Weights of a small transformer language model.
Size: 14 layers, width 96, 3 heads of 32 (1 for keys and values), MLP 128 SwiGLU.
Architecture: rotary positions, normalized queries and keys.
Training: a variant of Adam for these matrices, 115M tokens, 3533 steps.
Each number is 128 + 24 x the weight over its row's rms, rounded and kept within 0 to 255. Layers, rows and columns count from 0. Numbers have three digits each. The size before them is the row's rms in percent of the matrix's.

# v: layer 5 attention value, 32x96, rms 0.0767, rows 27-31, columns 0-95
# o: layer 5 attention output (transposed), 96x96, rms 0.169, rows 27-31,59-63,91-95, columns 0-95
# gate: layer 5 MLP gate, 128x96, rms 0.144, rows 0-2, columns 0-95
# up: layer 5 MLP up, 128x96, rms 0.14, rows 0-2, columns 0-95
# down: layer 5 MLP down (transposed), 128x96, rms 0.104, rows 0-1, columns 0-95
v27 103:155092095105134176108109147125084151146108135137124084141150136139120176117156089151127136077147113131114105129113162075105079158158143093133151130159131118172126157174148158103148127140103135128118136145108133151109136120108119114115120108111137122128118106079144120122094116171159088138
o27 093:168105087101113168115146155110080163129120147140114075133121141123126148119127106166123129108136119146135136132135165108113089201144143089093149123141126109154153145146149159117147130138082159134123135127136143143107144137127114112111113141146062124136110130074161147135097108128182127124
o59 104:158092082116116158106147142123085157129132145140108074125123144118116145111143114163127127101127124154144136129135165110111088188134134086084157112150132105144156131165143156099149125138080158141121126123136140135123148143121108101105124148147068131143125133082162134134090115136192132125
o91 129:093150174148151092139103113134177101127129109106143174120143114133141119143138144091154130159134134105116114130131087137135168061106127172151091147109123143120106122111101102143099125119184100117127123131131122112144111126128152164141141101115184129113138118177104121120163148128069138139
v28 101:150130110088197109119163138107118122158102149142153169160174123078133126105146099112194112106127135107139162170132107149114140117139135139174162119090110144128113135134135132132117139113134147128178132126112127158125136092133106131093125141157149135110151141115137156163107103078101145149
o28 081:114100127080153159099154118134158134111122120123136154151165135076120116126132112123160136103144087099094148156127129137108093129064138112174126149063125154132144166146121142133130129087135105124181144139128160150143154140108106113112094146147113115125117126125146160165108128095095158159
o60 098:112090121079149147105157125123160135110119124114137152156162133079117113119140112114160136102149077097091161160131132130105089127077121126174135146070134165132136173143114133130124135103140115119178141139125164150132149138104097120118111142145112112123114139120141172160110124107090158166
o92 123:143160135182107111153096126120105127147138124131112093100084126172136127134125137150104125147111180162160098106127122129142169139186136134083124108176127096122117088117145120128121114158120153139066115118140094109108103109151157142143146110107130137132140120132122094089152121143169095097
v29 102:122124123189121120161138141112125155137124146132132094090164162123075133145141141106151135088096144140105109125141153157107128154149135103106087146169120124099127135131120126146139103120126164064111121147087104131113116080162108100177090141106124139099117176149133140144160109099110132132
o29 081:076123127141102140156141139117111128172099134150116085093130141115100084128133140078118149111107204174094095137140145146115110089116114119106137146127113139117107124139152139139145121099125150072163112148142113118118118110166123130148090131114078111094121152157111112159147108122099153131
o61 091:073127134134101137159139140115111138159104135145126085099117137114105076133133127074099163108098189176095093142135153154112115093119112113099132146130107146122098123140142139150160117085127134081152120148146115123118115102168112136136085143116087115101126149153112119162148117120105161122
o93 125:172137126117160105112114126139155117090150119111128183161124127141151175122127128174158102143151063082157158113116091125143137167149140138153123118140160117141162138116109121121114130161140110177098145110113144140136145154088138119110165115141168140167138104105148140092109144129147090123
v30 100:125146131096126146095148120091103137125134152144138156108115177097068138081093113100114111102133140139087127183157097117157085124103122178159097072134138133140175123106148121113104100133113124132100106131147133123142144107152109090083133149124100145137109136128133136094102152145127134119
o30 084:143136158093121127083125139098125134102119108135142172092117162125099162122117154084152120116166170129109158134141123151179135118138145163137123059149141146114176133141160137129117088098131126137129115133133154084163169108131087112099133122121088148134137158116141163088136103131129134104
o62 091:130139148103123120086115144090126131097125113138161175092113164127106160124111160092145125121180178125112154136152119137154129119138152167129125063158145151107177143131158139120111088087130140126131112137130153084157174113147097120095132118117086150127136159113132155094132104129124131112
o94 116:110119103163132135167138112155131134158132153125096091157144106132144087140135087164108132140078085122148093117106138115101099140122094099122133193114121106162082111122103106136147169165126120122127142111121108168096082143124160133151131143117156119122112091146116093170122154125121121157
v31 098:143126122098120142139104166105137101114108130153079145122161074161135104131112104127152132150102130104143132141178117101148148143087142088110145133132138126110141151156122099138073113128132131115094095124110122129136128098131108138135125097172129173114076102114124097115138154150108186072
o31 090:130105135081120120129117162120131083130109125144077118123107109112124115117115146133109132119113149138155122150179125110167134124072134086150126126121121119092144141181108116135087140125137126127102123089112131145140149107112108156129147092148144184127079125133059108150115144142093117070
o63 100:136106133078125125148114159122112083132112121134082122125108113121128119113115134126116115125113144138153107159181121110171138134076127071152128129124116129085139153182120110126092148116140130139087127095109137154134148105106109153127137094141150176126084122128070103142119145127095115068
o95 127:130150130184131125122145097134136173128149121121178139134153153142132134133150122121144126137124113114101138090078124140089116126187110179111127125124136130151117104079148143131174118131122145126161129170136123103116106130141136097130117172120108081133167127127191149099139111122164131186
gate0 087:155105105151107151121140093133156123105079145125124112132144133114064140091139159127124132116126128128145138096172142115118161156113101123111169160152135083143094132150134097143121149115170160139099122161093127152099077158179095128148096144092135126126130087118126167111130122125104107148
up0 087:111136140102102112136124094125123108103138116111140122094132140133144140130169111149114171161142131138155126113149128121125144127122119090148137084157135096173100123135130170167155202114115109144089145179161143103137138132176140107110122076171110104131098091127143166132098099117128121152
down0 084:104129132143097176127125114125148102083133127114156128099157113083125115131126135174123131122136122109169091111095109108113225128137102123123099141153109133067112153121142150133103122130117146158130140130140156121111157134143102097128121147084114141139113126121175107082130085146145112108
gate1 102:140132134080142093121152116077130122152150144148109109156125167134159090116107149143113091149101133139111119101120128091123152150111105126112162120112153117109136117150136132081129116141152136143123192147101110109080150156160158122159130172131114108188153086126118128103150140154092093134
up1 102:150144109147117101115135119092145129134129126105068155065116094139128192102140127097118101122124113103099126161167144134137122134123096125137105138167101133130111131152099116112124150121132129116093124146146130087111164124164129108173122181114144128109092080177111150146101118143127162105
down1 101:099104132101112111119123125125121115161159114143146159140137157088136113094078126129135125166128127141131141101114123116132166129140141101110156080129125116116135112113151079131119106107103116179122102123105096153068130114117128101111148104125113076151176122077163164177112164142138156136
gate2 096:149144128057092137121141119113126112155109150119150152128145140115133115084177193140153165119111160095114154116184130101123149100146123159137122144163123113130086119132122158121145119105180145095155138146131109121097121147168108108126145117123166143174144086099132131145101139130124126121
up2 107:133156139140124164131120170112084134115158097130083117129173118105146140126144169142074106103137153128183141141157173143121157168116134141095130106173106167125134157135084144143163169116131112127163130119128173150142115098105165115100094115134142116112113119130103122129152145119103128100